Each number is 128 + 24 x the weight over its row's rms, rounded and kept within 0 to 255. Layers, rows and columns count from 0. Numbers have three digits each. The size before them is the row's rms in percent of the matrix's.

# layer 9 MLP up, 384x96, rms 0.139, rows 376-383, columns 0-95
091:125127129085111121134095139073142179171144162118124082150145133129120145155113105146139120143080135090142139191127135143142143150146149121122109145123108108140112130129136114100150143153101139141084123144100123154111139078097156136133141160088114124190107102118064143156133127125134128141
107:091100149108134115103135178116141139090165202129167118096126123122146168152147129153127103144153140128104145142123130170154143135112120143108135128135155092133118120173152102123115128097120094121110134160106129102152126080129094135130140105160143129110204124101144111170139105130093128134
101:125074148132080161188135144127101128122137150142136112119118125091115145107084056117111125115096125114115073083127120146087115116107152122079146140126095124158123105123107132092109095130164152134126082101111177142151145132155149100106134122138134126132131140118132163133120141115106138154
094:143148102128113122159144127135152119111104138129139114145158103143109110095085118144121112124103101139132137134122159150129126151149128143123137105150128076134158136138137151123130132124092096169113150079064141098113108186150101131107104068125109136120110099144124172109093097191166148119
095:115138120130146143080160129134119184106144148171145150101164154159170149147155169096105105122137147134132140133117143082104144125102104130118129115145131151158128142121141148106116092146153100109134177139136103141149140128176135138140166182111121150107144098105175135137177136119084149115
104:139143153119145100149129139140172129118130134103144146119128121149137105146173048099186115107130133146132108096134138120149130123078086156125082120091132154139100098151133143112178150146126177152104124117129134121089089129146126127104137130184127125125123092140110115148163137155159124121
106:075138158096126116093120131148132110140115089138157114090174119129149114117149124114088141103118112164178120133102164141062114114113166083137155140135148129135130138167165124159117122110117117163124156117157145155155143144093098128127128113105090121097113167171107138163158139114133129123
106:139126125121134111115138138120057138090115073107104118131130141096112055139127120115126167110105114117140089070120148070136149103124117122120103106088136156132158104134146116091110122132143120115132156104125143119129170099120164158156124102120134120100101155175138107116140133172140128118
# layer 9 MLP down (transposed), 384x96, rms 0.128, rows 376-383, columns 0-95
094:106089089082125107090098139106121130131118115139115122101104083106121167116130152132111123132144138140148126108119146120116124109124145126136086136107093151159116131094166114118130124107160111136119116169129095122149137113171045127094144113131106125141134129152148102104187083185129117100
100:157099170119127120134099124140118092139129113133123122094130139097134169121126143107121148119177118109124131130102100101061128108120143107157121085162126167087144086115160172126100127136162103137143164134124108150143132119102094174134143140135093149131165085131131147123154141116096117185
102:137147091117091106140103139113125120106175137155130143131159101141124129108101104144112103118149103137114111110069155135113108147110164145089145093136099157131142103110098156092122143121149123156119082110095124153135178110144146103097135162134116114126147187124162153128074125116108123080
100:136113114150156083107117148110115122125136123125166096162050141099114139122134127139115165166157130149119155168087119171155117146151188139121132130124133156113121121116141140129131171153119140126104104113132131133098131119128119141120105165220120129135120120124124130133077142150147093107
095:094126149152111150098105133102162144127125118130136090138133142130155192116134104113123111133115082136148162125122133159140096138109079174089140103087145149060082147159142141118119108121113168119107154149133157109141096127102108105126089151132119144098127172109113159138112109113126149122
106:099119134115133127082138122081135115085064139152142174153147130075114161134082124101161120134121153109148109098130138160153149158105131177092148143101146130082114136114128131125139135152191135107138170112107122117119107114158144156113126116117133135134098145140147169124153100114153126125
103:143109116148139142134156103128120145122121143125128126156107108089127109122089149116177094154135089095111107167121140103146172145138133116134142129153088144128107118146123105127108094146103106168067129138080159089145125119166115118131157152186110138099093129109118190126147113111132094117
103:099155146132146126113135106148112151117081113129086123143109165122142115120123119125111098088132135108122202139090106136113172093135145135091107147144137126107092129137128178132143146124165150150110109186165144141135139093159096082126146124110155101113142131138130150142162145134148072133
# layer 9 MLP gate, 384x96, rms 0.143, rows 377-383, columns 0-95
099:110136153143087120118107089102092131089122153110095144121144121121136148169121121153158140079143154128135154100132110103121130156138178127166127116128126169156133146159153088156130175109122120164147164161150138120089094117120133121123137129118139122169130147117118174135103158202142127122
097:143106128157105141093131122134088074095139178141113140106099088103122162123158136160139121161135125110116137119098139094141141095111137085141088124116111125095186124121107154133126158114170133115104172146126131102150135105169164087154139121146122135163108101102100143151117114160116122098
095:149174156102122140102165152146125147128116155164118202110118132121112113110100125111163127147108151129099105132121174099121152117144140130163166135088100170135106144120140138123152103142098118128126094117105135119136124127152133152122115137061180096158110101125138101167160151153158144136
107:113123120159138110147126149093119118116166139101061134138139129150138108130096090126092122120083049111124127098116063107110124144110118121147113094131130126088136130123170127134147139159121110122102136124139083153133145124110129145147149159126117126084111156126156168093148112174115097120
100:154105112127118107106176103149120095091116137135114108102109072135131124099097153121128113100116112114127111102124153146094123174106090124162130153174152096137108179109104148138143145143100118102153159113089124106107182144088139107102151159126101123106115143116189146136140131120122112132
104:164122138123103135115118124111171123150147126132139132115135110062133112117129098135189155126109141153137148147074107131125149155134122117159162144120114189126123129092146114117168139151171158101113073149159139152089088156099128138104129142119124144128116134123176112091135155156117160129
107:140161147127116139128151125149152157116116122115130135188176123078120085143129100113157126106112128148153131132098143102158111128115117090118133185117151173134136141145146136134125105098140103160121103121209138153137124110104121120140125176125133156108079147149106151127137121118087161165